Weights of a small transformer language model.
Architecture: RMSNorm before each block, shifted keys, gated attention.
Each number is 128 + 32 x the weight over its row's rms, rounded and kept within 0 to 255. Layers, rows and columns count from 0. Numbers have three digits each. The size before them is the row's rms in percent of the matrix's.

# layer 3 attention key, 96x96, rms 0.094, rows 62-95, columns 48-95
102:170109083085067167144143096135099158097157125151124097100093059109193145156132109148106134121119209097142072083126133152149156174120144129113133
106:150139100096107122147177098057128094143127169205075101102115125172147161223109107118103105193157206123125154127151111156102163078146136105160087
133:090092145129130105096155141145141140100137182163049082087163097127151174121133131179103175118075148121086201150139148155122142124154124178139109
092:106110160131155129088147170170139118091117141161089099090163085131080149105134126159167142141112124104098158168109099192102109123080159154176155
117:166166099141158117158125108151125137144128077101166172146107198106111080124139108125178087159152112131161082117123121110138107153086107084109146
085:118152117116123109166117117143101093169147071135224171160099145142118076115109150096134089099176143153137056114098135097109093137132141095106107
109:126056146158057096114102134175157160092139168153039080104131086161104150117126098127109160091098164151117168163104083098093143140123105189135150
084:121115128193065131100167140155127135131078153145089112105093121102134198147115113142135123117103124079113149178160116152133174116126156161174158
050:131114137161082110104155135118122132101115193140081102106118118108106191119140137186108127129070148113133177112140112146098171179114083179136105
238:150166114113137126163124105126100120188117062117182195155094169125134064120134128097138068126191130131159049096122137112131124148130133079107134
189:102096157158117120096163140131167141104136168168072068089155103135115186125129122174125181125075142134084200152123132161126112130116133184139141
069:144129104125161125124103125093115124137156100097163232122137148115157027110135106127153098144163139152144144117142135099183064166135148132138130
118:053087113121182154064103144153062118086103124148115131060071112138178172119091142132126161155074155126125157201123148150141125124157138143139077
088:082191102122174121187134126152100105158129080139176148141080162102111128098079075120125103096184094087153119101115156151200168107098168054150101
101:148107123156160123152156098115096119134104151166131132085136161091109186148154093133134171144075128095157185130118193119158120118209128132144123
094:166125066130082138125142062102129086121092068128137155161131121148157130116162157093102136110107120139149089110153105144108094140075110086123161
102:175152107149102135165139146071081156164130158165174184149102138153194074113110127148152137103129151162102136097110137129153112105103132176091162
099:133093127136139109112171080155126163109159114133119096113158169181118113100176156179169131145069146109095156088114137153121108122098061081143165
111:151143144143039100105166125143122078095072158131127122133123082127147157145202129147175170136167141100134145112083190057166173149157142080164153
104:148088167100115097154099145154110119176165116157085099059148160151208166142077222094147189078168155110132147108131162154139145124158162131147119
101:089112078113105193122109135160099096105122137113117100089129108098069081106101107081060137158130184150080179107178106108151145173169107162188155
105:148209119063146083139148104191158154180166113093174104161097139118122143112114106094124113145187105109110062107109148138087105142163082056112134
098:146129133151121182169094105111067127139145161068119150129199116114112103155076110053130106107120125160114109141168084131133147112081090162067108
102:089138157086134098210099058142129098160113141191136105119076115140160126117111141157134083117127116149108153118117105099099126126158156114131176
106:141169192136164157142075091171149130119118122166161201165131147176203131100129155118123160084157101134159121108096093140152191132109147122082175
103:169151116123087174102081183098139123100147090102128163149083176136062125125068142070142124171147095118121126044097117145117135148099117175145121
105:134116150055150147094132108077171107106139111116120135100100147141143076111051120191125058114130124156112136119058109135098118146097142126047116
111:116119179139122114102122143139105121053106181087110130142118121113152177149161073131151139137143142096110134106122118157121121145136116151101112
099:142147172144072156182081147191138132136109088097129096114177112141137126124055170108126137169172158117122104156131105133178141192080179138144087
087:137183179137109134101101147093096073136150172141080193141128078083145151093129117130085153132077039163117087178118124063172143098127102152106076
107:172164061114069167130129144126099121173104123130164159154147150138109100174208106085150096174197137090135054101123132155099134151118114100064144
109:148107141070159102133081152183167106111201104105100143112142130075145114054170115136147177128120109130072201144125124149043104195163070143148110
106:141149113128132084150132128184122107122141082051168137135128177159060058080098173141123154060169173116155100180171072137191165131134129163119110
108:129096108113112120138023097104072157141132127095129137208109138144164130202159118141069145134105152171095137179090097091180149130097142136129133
# layer 3 attention query, 96x96, rms 0.0937, rows 63-95, columns 48-95
109:125097069093126102137163138169106117133067143114096119111147099125086159114089133160206136115193129142080114129151123143096147173072127107149094
144:106084175166134135101145159115129082105145174181092082091164079136092153149132163146122172152103134130078163171118160164149112100113140138160152
089:159133073085110115149097141105136141152157101071186164170056166103142129150127119111129072126126107179146058084103114078146154105159106130093093
067:128161097114100109154084095144128146183137182088160132133119131111170102206084135113082076128159153159129115103139107109174134092164159124125124
103:193193101118135124171150133154083153141091100147157182137084195138137073110158131105139093086181093163187101102115103115086119139140128133082114
083:093099192104109125118132126067091130150159130091112149160191139152144101134104127126166112077112129108066123092120148153093114181116124075108171
094:077124145092115125090122127168142137093118134157072070088135061160120126112101177176101145110098183096117122129165117097138112189175134107187126
150:133068167158118146100144091125167083095162161124106079114150092133107167106097154146149196159091122124079160156125129125164096111101140170143135
079:182191094124135101147129114120078126152109127124169175150093148117146059148138125056134098111169107185158100116126105106135143068145153127122139
089:192092103161138087136153113085093138126068135169148142078075102108165137125160115101171112120181123101180123077165107127134155133127210145141150
168:094089128156172165095110140140172109084131177120096077134181076135088152119108165145113196143092111138072175169129133141121110131075123151134142
110:163166175144122104149155102137159150121159075143123133129058133127094137056026148121103140130191089070160128074124167161115067136117125084115096
098:161124091157151076090152142143080132096156172120110082097142106090090171114139135154190144131150175140092174113090147157176126175101141175177059
104:139139144129125163113141111135156153096143118123073141091096122155098151119120177064129101091175135177109108113145112136104098119167176139096044
098:067122095094130084118100116123112045107109128105110165152117142169082147094136145140154156156171032116137108116187212164117176130143089110118092
103:152159114143183167111109079093095123114115100180103117173107097117129116133139148157209203147125135171061117159155169120075121137166100137135029
103:137104140119093191140046112175128101094180086102152177107104130164105118158089130186185127133145149132070107118087092171107130149140167122184080
113:120099133058164108077133050107122131156088127198100122104102106152169130157152085146072154157124146095092112154127161105110087061144165106135139
106:157140174128117126075178149140107076111138147196119154150119134127121127096147095160167115127141184075155134156119125140129147121068212177199133
103:100134174166155097093128167132103141113129097105102113085096162119143076148159101084144170130190075124182115151089069081051165113116081106126160
112:128131120111128066150150102164140131136128202130118113077199126128046184139135089125163115136115149102112172159171146200123122141097134185143163
101:087134069101173106134129161117159130124159160160143127104163091113152131105126092079163145115130096097210127125132130085079085182054060108146079
104:214131136129090167148217176088125130077163193075079141142124174158132128131134103184143171192117138167095179088141112118145200095131091160135091
105:160102121094173120112148139091135136103183102112111114146190116079134073154149109162139123192057119125121141080154175141192142180150123141172100
111:125106163103162114107074060118125130109152170145138099123147142135140112143132154123164126112151067113120126191098107148132066132163138119176078
106:152130048137138194140126151089136191099141123081141086183151131166088134158098103135120108168140094125134160171101128168154180167118097124103170
112:177134117112099101108141120108134202130139078201108131090128086147168094160096112143157123146110136103114122143080187092071179100097133105097170
101:115137173113051151094143131125076128153105121169090102121135119131173139088164092083141102188103133081135118165091110124159110115067118124105108
093:160166108140175136094076123170130082199116113155145111152166147173101136119122181075107128129122078135070110105085099145173147153122106146109064
120:056086120162155048109137120137118145093110145159053102094085091099082134041178195112127162124091155159126131195169127149134086104122073118149123
108:153125127167104172099115145206123172101134120132156144116186183124115108203142165119143111088136111134122142116140168196154156070078108084161219
110:132130140109122133156119083211118143084077105096103109121174140155070104137144102053200138132100149105130131118111107170100100120157175105106142
102:094188115128132119102154061138177112112158125091106089121173108072091100122159060136121184085094119134102125101172117115157142116094120063105049
# layer 3 attention value, 96x96, rms 0.0845, rows 32-95, columns 48-95
090:120101147132166142073131128128137221092100154111122149100108092094089128111212150051094129119120126164130119162119187085114111144119125199122122
086:105123134143178154141121082112130100098087111088093105165128108115123132148074145156132117164137108115098131106172181078179159200125165193125161
085:153133185100158097137135074158135060087103127109112164081199171160122093158126104123205151106124153124129103181154100153115048145167113149129158
089:119136083122067118124149190043099133101156127139134122077086096165159141138181134107090130169093172153135115130133118152111118149107135133116094
083:090105138094136141133145085074113063094116115147087149119152086140032159127105148133135146106165109102085130164094175141102090109184178151184108
097:105092126143104123073124132079160185146140131120115155115121111135151171081136072114092115144148157079163142145095093108126137056073114163112166
088:128174080149087176103136177079155097127094139129139157185082136159039106126057116172138164101162152133148138156107136162158132077120102131174138
079:183135115060128096068115185135146095146109108139161123105158155133127099156115086098094133140123104120108129093063192074192147113165201113112093
098:132120145130134143114135148076115117074110097111112144128136102197066128135213146085153165062122078162124133125153166111153084236057136178145098
086:102139093087109063116177154100145057157189077191157080115129142148154130127125101137068082147134147101106131114081126152089158084125156086148113
081:141122142118125160142108061207129102098128178127118184139154125083193121093114105073169135070183122117145148117147152152081069098122110177114137
084:107130196157134146177110100149114106106099154103132088158151125105140115093130163162167128068162180088142098168147068137107075120106097156123113
089:090171100057076101132122147131150047141195148105134144082091127204182144141150094149123107117127146153163098116137100128078128051148122147161081
088:162100121170106073102151187094099088133126135191109117109128099121112104106149173130094123154110145150098123139077152134154163123096127096100097
086:155107151188144104148106068174122116144098170133157120168146108132090114161064096121146120115169079131145114106152124141200121143137106126130173
092:133186129121121139124207113157185167149143141133127107086139134103154074113165149102146143102162137154134146097079110146106093145102102164093133
086:121085092129094096055147157113128065157142111122135166116132090173212119213120109189150111117147165123131127140159127140071154095103134161147138
085:101118086205171100086208155107122101149116164161130128154127125123163085158124147102114114178142180172130102120199163171104150136104123180152123
084:123129185125130121184153046192082093130119153119136091158155131116188118150128136162170066120139135080119117095176116151059104183154114097131126
088:115111124101104102067173134134107123168124094088115171100161131141145136155140149132133117167105150103114162148113112089140135093163128101072111
088:115099157096147072132113107104060147111167109119140133148127113135072110166175136131103081131109063139158110110141142080178152210153127096135102
087:051105143116103144122101198116127172128102111126142125144066095155114132068086169130106121170153146133152136141071125154123136129081169191141087
100:177156144115149078097123132113138089149145116125122111121126132072161118134120119138084093155159121157083141130077116101142132119255130091099138
088:155151143058155111169078128089132154116120127118133134138151096083192113160181092128094114174130087104111138116189093087140197191173124129118152
100:090137142084137147105152082102126108100163140165149131118080138187105121096181154120113105089120152140162135132091140154088117063117120120148075
091:099092103184091131135156140094139115090174102147120122125111115152110142174093142135154127140132133110119128084116151118237162222110185148105162
080:135161166123117165118104150154135079152122131101157130123133160155197148155069085128137112075132186098137124136095055156065139024188117076087076
078:157166153123130151181104104128105140145097120145136143130159173087085119146094143175120113172147070126144149118145141104180183168176129081115124
084:084188108177178154171118184186175139186135108156136077159101113168141100165154143145116132100123197138104153133137137209141074190063121134149080
103:088136081118150137120180171078089136113148133172115119116112131117126135142183172130138130178133101206165148129181172111169101228044175098102107
096:134125104130112136114134196163133139158077160182140130187122164153129112103082124132104129148108092132164102125132062161111170078074128127179158
089:117138080167085171098154154133106099106147159114108133164115147167168091115085092105126179142126129150172136090202160140101117152066128148140146
112:142198131145101101097142116111202116169139138106142117104121181112176090146154206131109142165091099141127099093121164150142166091129157129131159
135:096111094106115170150058151126182160158110126187157132102142114144146111137135117152113172175139156062132108157065145148164124148164164122104185
122:129122142187163115154124109162103133152144160118127135104175132143115118155116109073149133149164042082108120119122104165141020067088174114145114
108:109128158141149122168127151119151091072107140102139105174135157137146121212187104122175124112134156178174123107161090127129173127138073140126104
111:176096102093116217157112091160113107117102137112124169154119114218118125087160132164116177102110148105102124100144086139178124057135116184158096
116:091059136125163082074158113141093115134186133112086111150118090136096148111194225114131103183109085156077131150143107117139061072167082128125148
108:157130158069075118165149131156142160115100116146120163181142125145089150067129118162179169109143095090152115113142108146115180155092128092121195
096:115104103086131095103106126095106144165095094087116079127098123125054150128085174124114102135112151159122152117110085147152106158113155159163126
132:159103103097117117104136115117066060123134068102147137102152176145142146130105159155060162161096149103159106097145147089170132115092105142165088
115:108143145117091142111112165158122078070150145073118140151137073079086117060104122103117127080090079147090128176144153115119159182154091118167130
127:156128145112121120157171130113047189153113140196135145092131132170153153133121134186107121114126123159089146147158172139130157163119145095082074
124:154117161062145085127142163207148120123140077092125103121101135077168149093096146113127121159151104188142144156103128149157112173159133129142108
095:050181161122105181122166147084140213108082145119147125107122155131137115152165138133064080127121127161140150104073180129101175160129126118130104
117:135131111100169142131189143119129130083122116100133088160151153161063135155135195160120098160141095102102128130098161140138037152085109171062169
105:211165136061057112147135088157145141146178153136109092088097166111134109139152157121161086148120117128102162157068119056143173122128110152124092
108:130110140095076149103141156170111153114045145137123175112115145167164148151145094211144093097134168097140132091151148116064158172131108146120201
103:126166134116136114106069102145139192103136122107197158089153172130139101151164096159159136152179137129071132172142139121061153134139194095116122
107:128205186133084097163130205134138141133142126119156119114208108040136071047124131139150127125133131141140138103178093118168166158193118111177153
114:116135082110180113112100149077092072144184132145141083116111122125050162148139086161189125214113114124119122187173147149165145132110146133118122
112:124165139122097175151072088151160147131112127155133115093132134172129137102195100114104150170128150125170103124091163159033182120080116092087120
119:147163125119136074110136099147158078128160115122161151103168090106159123133117165084060128124081162203171103151120120092115143119031127137097156
112:106120154133067148124149074098142104207099123139161113157145058115109142149123142134122147115138108175121103107089184182184110111108130161152156
120:134116091161130102087151075097112121113068133105111148162119149121116106115122113138189092117133157119127142128150053112154117104160152106194173
121:172185152041127109092128127157144092118139168151093133094073111053180144131140072153150102111136098123134100168114136145137148093146115131136184
103:127094086044111117139137106120112119160199126140145112096104084085096139108076142095150093157118086071145116132166117143129103139073120083172155
119:121179108105160182171193105114162127125115157095145150169090172137125093108152092153069103067125173140092140104163051126082166127122156115105143
114:147106101156178109135178125064095122165134105179123082096053113159136174143105091114103152182100185137090150109068166109145094102097159103065106
103:152059194160138144195139101181085095079111131102120124101135105057148177134125144053145116109115103145114099091108126121135100143102130155111106
126:157128186161051179177171110082155145163168169113179141136121142175142113096102083091073124099161124155068119120055108144157090100152211151148130
107:084149162130180134117154147133118073108160089132110117142109086106112138136097126142092124128156149110190131074151126122078147150134121177170048
109:072118228121106119121088061160087132122097125141133157166113160161127153086163069156118141118150131088087120129160065067129179175169121135129104
135:089181135161116096082117163171164124151113132116109105152115146069053125156130135146104099124124099150133113106124094133064120138116142156074144
# layer 3 attention output (transposed), 96x96, rms 0.0794, rows 32-95, columns 48-95
083:127108085080106171141121130114127085131202147121167158162113125142161143177113147088112072117096153172124127094137150147175132111126124113137094
088:153107034116100081096110165157085140149103136109095131197154128151131190129170146142135178141078127145127172150155129128150097162152111103155160
088:124071153075142093119152132126178143100168162149110127114127115147125090126083108117113103157214082142097173122123128146137142157146138116131113
083:134103217145144153152129120147120178142121125164122136116111079106125147121071191186124075101131147113177091142147166130074105086101142129135085
073:108075156145104109147085144110125123078141121122140121150105178181136073146126143059143093122084112135136158096088061109214132156122144125113166
098:143156172156094171181117130139136154108133147210157099163120137124128113156178161111171138086062143126151127126153180123071122108140118167183074
082:111131100155091168127122109140086072185121086104104093091159170130155062133155108126138190113161130138116173163121078133169159096128114154140134
083:118152092148113096123104122090114124117068091131161101117143112102123198167174146127083113125099134054131073137104158142114090079201124109149147
092:135066069087148106119120163132109071143096129078082116139108107120154139150069158146102085153125094200128204120141145125203152121199163123113138
091:131132202196119105158099117112131175136103111126136111114164091131098119118165120166148106151046128036154044098136134123077118118117121132125130
079:116068140114138118160144140078158140120182137173108128154121173170129102171092154103147134127127133174097146133130132115145112216133113154124135
095:113134111092130149142155133171106138072141176120098143168112128143110090130127114105129183149203109191106203117143092139124145161094100117098118
084:130100234163163140170092109146100111140125099149087153092141138182109122103090145154161053138092129134161119150175136132090090103132070115140115
070:149144106124173097124121107115092155128118106103118102145087118101135172146112121155095140095081203081178118111139088139111098109132093099151093
089:107153080102082120109120102106165152158158165109126119149151176119099091154148121100127195151159138131098121138109107132121143168050171151120182
088:124114114148129171118172119101145122103170128098179185122137060096124102133123080098089141153134119114097124126142136117077159104119135128099098
083:154158138121126098167107110125139166168092105128142164125110156132052129166120175109180161108085070113170135166163159100127106097182110128180163
088:154096118091123122129124043152130150200147108143171126121116150147046152183154124134186167085107120146117108141117144111131144117135082143145123
089:142106153072144093129116119108151182123145156164148204136113159147088107119098129100165167143183100143100095128114106122112146194073162125086183
088:125176147132165117149097140143174185077097145138141176102109107072116133143148170094127125101105116087173141164106156120152101119206088078177125
086:176148093083143109092077093144132132123034128105148116135163158124148166144114068120130099148048118108149092134111127123146161076120200075140214
078:116107160177097119229085102117134121105127103095137083148195159102172127167091162142135089089079132134141145172166117095158114061138106124105131
099:095134120187125128140126135128139187101122132091160158122140116098135139094153113124085128173059153016140089095102116133114117173098141133124120
081:160172066099123098070146112126115186155097160182149117141113123184175163136132144179120181127137146122123144119160145175075105168176167102166140
099:169113184134150106143101138140070082111123086106156121101174105150180132081124090144127077106088135106176131120154085120114121097169086108149090
098:160146067155102108112132136157113124128073122080105083160127096096096156134179083148135199170097117105126164180159145102122135083126170105136165
075:090151181180149151170154158148149152048132095141129181109141126111080139075107140121155133147216111091128128157112146139098114085132105140113106
086:121192107114130122080140120177157118086118122104147142113140148103150104110136096120097193131195144139116150127108084137110161163123161092113169
073:122074109171079108163091122138102156170081142131112113130171111114133130078149157074144169092143114118137150170095150108114124066079032135112101
102:154104128116189143124127088173130078188094115124099121139083111093144113088090106162127076144097139191125111117093139117143175157099141119103133
090:137155144138109142126142037118142069155139063144108090107127144141112083135094114190167152060165135164100152133166106166143175080140124167093131
092:138092118120143154134158122100112127198111123174104159125104168133086161181114186154155127079159110186120143174133171094144107146164099169144159
118:135172128110122144109143160147168136082126149167131170155072158143117096099080091087128111131139155048152127108146114094088176159092141131078180
146:094190091090108150137133116157218164061168102121152161139122085087133134146096129143103142131143126151145120101174113105072134162149161056163084
121:108123192123161148166161069152173079186123138130145146162077163127111119144145074144140118174143163195152116115092167145190072081207152096103123
102:127094085182127138164117118137131120137135160129097131138131071142139117127153069069162139112170130109144142143131122152163160073073123156160127
114:108115142085064116116137123102144136071115142103102071132139102142082121156212108100130145117192132137154097149133136125112197121138122155097089
105:090134131124153115189129095100105130112100112075075071136157165122153128134147103163105155145022138142083115053132118166129106097118127165115120
119:108124117104104120134104191155134111082147068133142125125148136138137126138182160083144204173197179106144182155169158100093184154131111115144078
098:154134064086122156093082081145089143126140083127139129123138136128142154165131116182087088145075126160097104092124139128172178171124132126123095
138:145130084137119110125165152141073123122093093127127178091066103115095168121148113091152136135135165114201167115135123145114144131097137160102122
106:111118184096099142149095168139108110134142105113181097116154121177165095176104155170100216140124131130069149122103140077154150128088114180127131
134:137133133178087107165167124154139115155184164160129139163155119136113161166175176112103084104114129112153128137098127186161110142123107166090126
121:093101113169195123166160091168117112062168106080134098124125095118129159147111164166118157185075179130167091144177117106121141180143147076142116
094:158075178139112129096134127158130174070198117147094154169136104083110147127131167098105077104141142098068150121122064128109151138111170149112171
124:155140127107135111149177089160117193127140058126093127130137150135171140082070157126113133127077145131121119168185136165133146130184116134059101
099:138172084147128132150125157167103117162139140109115105141119108136102151130094159103074124112114097063121131094147130102094174094056163195104121
109:159090095133036126190118188139144130140165150098133114215154137177092152198163119072080114060143116136139136123137125128162198077149113134137140
117:101127175153114167069148078150130149153166153091128132149154110114078167054104108102114080102178118135104179144192107144105079141129141068125153
111:143127116159113097198068129129177084138180152138173190159126108117123153052116137095126130136158162074115138100109094105112110107108166132146167
111:132131092145159158091114095136081147155172110129148113122119173156168096087185085169096168151094192139130140099130183119139132136154119116124105
102:133143172089077143080030174121096147089128152147071149120101148100111111136119129164133106092168115119098112166131172128058111176073121073161087
114:178161140160087118090165139133046155159135158173115152124113164130152054084066152125161110086136095106123121119153188138105062106102151107143149
120:152153140054105169117094126084177151125113152155160131100162169104148093134099039144205128129129117068169114140141071154123074140136127117140088
128:154109104135157168131147177121034127162094095142197128119148129141123118137176118104090151134180181138108152131128173111186213117149112124077157
101:130102111153137140164149153158210107148137160101116127116138152163158140175077127121121090117084084125200056116178073121114085088129150138147102
112:133107138118098123131114118123147153175134125147135116139116121076143087192155137145125160172055135111133114146160127085092088127133143103169126
098:139113139115111093071155096114124149135094151127106162145118157129093161122162134045117078111172119146107158157108176108132143161094101131086122
103:125139101114114160154165135160119160111124094149128122142167118130131142135109192172099124171068121145077090135063167144135090161155149069160112
122:173151204149140090119197164114116116142128183154132066115130089168153117156109122159161181154134115083132125141141184151119113129170104110170091
146:119125199089131092159177126150223152134120135122155155134111162140067152175128071097144081132161116140159112125101116122171059146157153129137100
109:173106151134135094141111099112131157109125098123157143060130106138128099104118118158159120163079190131109079167093139129116162181124135146099080
124:083137205097075134092146144116109113145109160081128139130085109134071166107103063099127152138183096133102179104135125128083152119110135140130106
099:102149139106150130096129101106146117120121132120153189125142174127241174133044104131131087148170146123101093132131137157150091113123109126089180
# layer 3 MLP up, 384x96, rms 0.0993, rows 0-43, columns 48-95
100:085094091076177118211088105149115088127165139141121128157144138125171143142100103167142065147141120143135105083120150148186141157156102132111104
096:113111106120152140110104117128149069111123090140174136178105130115201143155159143141124046123131173160097102182121084128142114098166142136148080
099:190185090103105115157116147129127140105089115098116175173087143170160114058089149161091081131159074196137123125124071140176135173138132129126120
092:137076121085125097092080160095054134176101131159162154143127132142079124082177144139092116080150134156190126137076065104151156144104131106075130
099:128182139187099098080137107157120182140100116107100152181092185133083120156133109059103127110174064122101082188127094113170119114107089065144148
106:117168088149100135147130125102080108164093106132113189091116133175090134189165123086132110084182127163143103090090144186140180127181165143078118
089:165096084180178112174104161075119096141127134147148126131158119119129121153189103152120102140123115146159145099095107124145136077140157133123161
091:076140115114131155116080148089096073107130111151084165158182114185156124113130123149129100059131117162219084104133094143115137148130125112175143
102:115158093077147143148166128150120087111133142163122181101110141099118153150107164116144083113167096083177086145127170161080095138131112070121137
102:083159061076124116120205095160145119135089130104148107175075150073131131140163114097165117123152113117160071155114175101141127132154129160059136
093:172106058134132175130113078132054078089128053152198150083164093144105076115137169122110104128108143142175072117155102073123110141128126128136157
090:120143152165146130138108090068159088193129114088139136134140139125166082149134122117129104166149176174148049129108117113229177127139066135101154
105:176134107104135152111127126212149097138117089162126147164139142128172169124120147092185107134157139130177103134084161146170134121171118109128182
109:097163167147163088185101110143168124169130114129201164114112143104152097110095140114119085087160124109145099107096134087083074171127095130150161
109:149141149128157117125136130081114145117113129133149153127109174114112051097100143158126103098146104102097094118132141124078162106093197084106134
104:191131142068099104145114116094118194142097115114167141143138158197129113135162088171094124133142152161082109130073161107138125170165151091111134
107:115117137202114136127112095143067135130066104126201150167081164123103128106130129082196149069178167108100132105143149152153103155120097151144155
095:116123169100129103174079150172131149141156089142188144106144112069141108089120150129194083135110126088112107174119134133093154180168195128146103
103:123159135092122189102116090144132139155167158108154115088136178099111123109130150101107156098153143156204151133036165124116198159158156122110161
096:137128116169161184130113098098127109117141010148168148115149122080114127141111083115081113089156137119148092112147120128137159145124133117181147
106:164150144144085063118124127166082100136156125147160108125133123152163103106122131100149152067122133176125094122158153072103136153119081122076122
093:140125146147148128128129094033128100128121058140161147133140180191153099145118100178108066118096136081111117115066143096212144082129089106133158
105:115095193116104199106139098178161121171126097096137118136130161064147143110101101129200113148135118135173116158131107163073078100180198126148143
093:127107160093112250110121138190128167171143129125146097135081205151149103131177125076131134087146062110107112080163097068163178134138116132123118
085:136131097062099079124157145118081106104135070157158180121103095167176132188156113087170140145134101135195041160123158108157139148189117148141083
101:123182109091067093136112126094111094134078119045163171091132179087111085111084146124111131080128094117143104058158085105113082139116123105151138
092:171148094131153185120147140149138097097096113129214117097160173061076059206175073136137147091125105148146126085175113115137167124110141114181113
125:159138113166185156176095180161080121140131079087136141153134131094157088152152137080096141135179133172142108124187090153134137085116130103152113
092:140172143125159146165112161160120146148127094176144146147096190143111140113148138100147074094135140160105135110079143149119177136092109111061101
094:096098081143108102100094179077059177087103119104106136085153169144129070194177081125115126135133140179114114109104133117148190173153129041189155
114:130102063143123172142160150141154146112097097157128175110131163162152119108135131056109107187152129151128103118196091101131148126154156087113157
104:124185114104126141190106174135124078130120095095121162117129105075158170180170085119123067099153094177194130110133193120126139110160149114123129
091:108143163163111138176165060142107091151157126223183162179072127175136123109104111147105127121131106094162089144123106139154117099115141094136192
103:136156079184206125125132084116116126126124112095139136119056108159079124122147118161163107146167185160100028092110138076173119211161112098129181
100:170149076086158146123141102101123086161064124157151158124124158121208096104081126161190114189198140148165072112112088141148132116112110141140183
083:160142103149129113108117141096137177111137079132105141166129121107169092158126137122108123128161128080105101110148121167199141178224166108154100
100:088156091047184098100142114114102148137153047128180126106122177144185098169105115152113113185121167142164118126103124084191145176161161125082094
099:120124105105154116125188083140152077139073141113153114127111108114140166224162101101180123202143084189179102068095165078130084138122161124109139
100:116142142138084090096103164103085184165151137102152179073113132076169147102152127098151063074130171117135128080158154128119147089140164138106106
095:095143126088144104201147117134126129141160120070130150181113137163107122136160156060085090131132138207116081115157075106129138138167153114092052
083:043098143106159067097117075135083104204091146135151116140162109145144109183177068123132087158181129074150161158089113150137129120170134121115153
102:118160070134145134104087118185132115111115121141196141129097116111113114113102138124100098110175157103108115127197075083137173110070080103142136
092:157116132122119150159145132102106112145096104136167152148081133178067098186167143085098100100138103171122126165104151092114195093158167097145087
088:155104120146085125091086142072114125150118134140132123136125144104120062089090179139112071124148136167062096151109159059129131107139049140080156
# layer 3 MLP down (transposed), 384x96, rms 0.0873, rows 0-42, columns 48-95
098:123154125132109165115086156165139099149091149102161122122148185119113057064125113138108205101103092139123198158158103155117129073072154114110122
098:063096167099162091123110151142171072164168158087140180093087139109165134138180117148143146134102115108101205080113165149107077151164139119144088
099:133138084145076113121110150120139168046114103172101144107141115137106167065102167115103108191093102094131204098121128141130152176176182137108097
092:093086107130109159097140090045152157099156105069110116082138093134083204115155108151103161161158153091096153148148154113173114116169118149137091
097:130114103102079111145127049083195166152125128071097099094158096124156145121133141147130152121093118130107129094114099166169142131160133061162172
103:128198107120124123124063146103108127127155095228140121120146113124143119123198118191067121088106150147125157197067110150141115117087127128148098
089:135138125124159086119107128088131108104123158103124102140171163128162141132155170073152154186109208118116155083186196096086128151094177121081071
094:111153161080171095061142127133135111149122105095127135117128095088169112168102167122143098108186071091142117177211111193135139071112073084162132
107:128102147190129154155166122133115114188170119144115114137079114110111104197130172126127123142087151096182134132139127184181150066125152136160064
103:108120118075169125125136078157166142100185100110148124071098127096119133103136133147159207113106144152133158095087128160147079196154183153150153
095:102120123116099143110111143119173095107025093133097056136088122128107151117075123178098205132151165106157126114110123140153141087113138165170052
095:072092101164094108085104106094123133074133188181106139158106090129130092147108174151174101130151180153113110129100139131112137125131148159138111
105:083178122139118150097208076131100119113161114090102126095171172212154166130171114149147169092087143064145113093115135133094159107141139072164092
104:104150173150110153105164122132120121149139135145056095155105170123098146149040132150079107169097150159083095096154146086151090146159076126127149
108:159100088160139163139105131175097142101140144100116099146027122103110081169120125194093164150087121121128117123105103103089073167172148161116166
100:137067105137057179150120117108112072160165157124056149161062157111123158096129104111141133186082083091122143080078078138140096156144099092116133
110:155113103053100074144068108111171060092112154111172130166124150099142158186093185113161112142090126152098107109055154149105128126152152146120116
092:114107160078134123102113106149108095115184086094138125175108172132134110128137138116129176114084130124096204068143114125096150175113064152151157
103:126174139147172086151102156072119179165069143095121152125143119154114154148155130132130116119157126098132165173193128121087092157070088165146098
096:114117138100172097096108115109102138096092145161073153133138171143044149143132095210093083170162149125154148181138162167098158114118158128157124
107:138095080148124165124085131094129159106184155154142186139127139127086172147117143097105123152182126106101191134159065116142122120121159142123125
093:091147149076093124128143115192146097083203143130147111161108057108177163103107107088110135085124070086138099131127105153103110158135165113166161
098:139152167113134104129167140104133153132125082110125110111164058172044114094148222123124143048112109122097151161151171117191094099141105103103167
101:132174175154116040135113166064129119151158139140117166082154092122153115123100115102067129168190167137118176181083135193107183141089184119167122
082:149082136171107171147099114097100110143097115078140111139114050128115118190149120135085110170075107142119116145074091136135118098077160173127083
098:095082151153143131106102165175133120099117137128104125162117109144158159120149126180080209125139035184097120094144139101124081128135117098078201
091:095100137115162098128096104111177146083125119132113163144102074107110163075193171139162122119124136123113162161148136178126135191129073098086189
116:137100122138131108108189098103148174131104115155093095084170110183156077098098118124094135089086171090141150143146067172131178135103156161146176
099:158140100199165127094140150143162120126124111162121161109160114122089162119119118132144118158120147116119180122102158111111113118157119121107105
095:124172140187140131140098128147140173103153171088068134157114085158179087041116129138111170168163114162132196116152120160116127165121163152118141
113:107104142123067136163167145096099130086136124167102086125077105187115109149153110114130161098117150150132055120157128158141138057084130144165080
105:089107142072144095124098087104102147143116140159185151079133146031144191144144108072106139121152153127094103099096148165160110179082175117142125
094:146102117101105166122161098162113167159118095157056105087194132177140117100139078125137152149104189154113152048113127066106156077127134122073126
102:119115122116136065133176149106145164094090187119145159129167112128135116108116134145084110157092137147058094119088140130136129113138120148149211
095:135201176137169103143115111123082108077158145119157122089079092049150134126139136137143108082102087100148074170109189071088142157115133082103077
086:135100153139098115140136089070102132114110156192055097158146112096114129124138136165140143162098164096121196190151131170158157104069161123170177
096:172145115162130163110146103124091096175169179211098161190176119128127143144136120081132141152126173106200135142132138097093095102127147138153142
099:123147113152132174111107104160217062125089165110076176067068144139162116110097162127107165156148119117153149128136130129065099163126140151178088
102:138107151148208159140113101106134136207072144134138159077105154109096125042113165168127210130083144129113140139150211171161070151130161152127106
094:175121161151146125145153116137132085097118138150068129116095090165119073097126155160135159054113097129067179123128108074079087135150163166166193
085:103160103163093109136097140121172089097103142123155161134116138160139102056159184136130161068119141139157171048126137055099110139133143118131050
094:179104120075083079116151138095153129172175151115048149125122132072107133133133101112168112159132150158115096080092144123117158135183118154140049
095:138120138109107133121095132100126085107119106120118160112161120091120133100197103191107174092106114139067141152095134157115113106118105115103132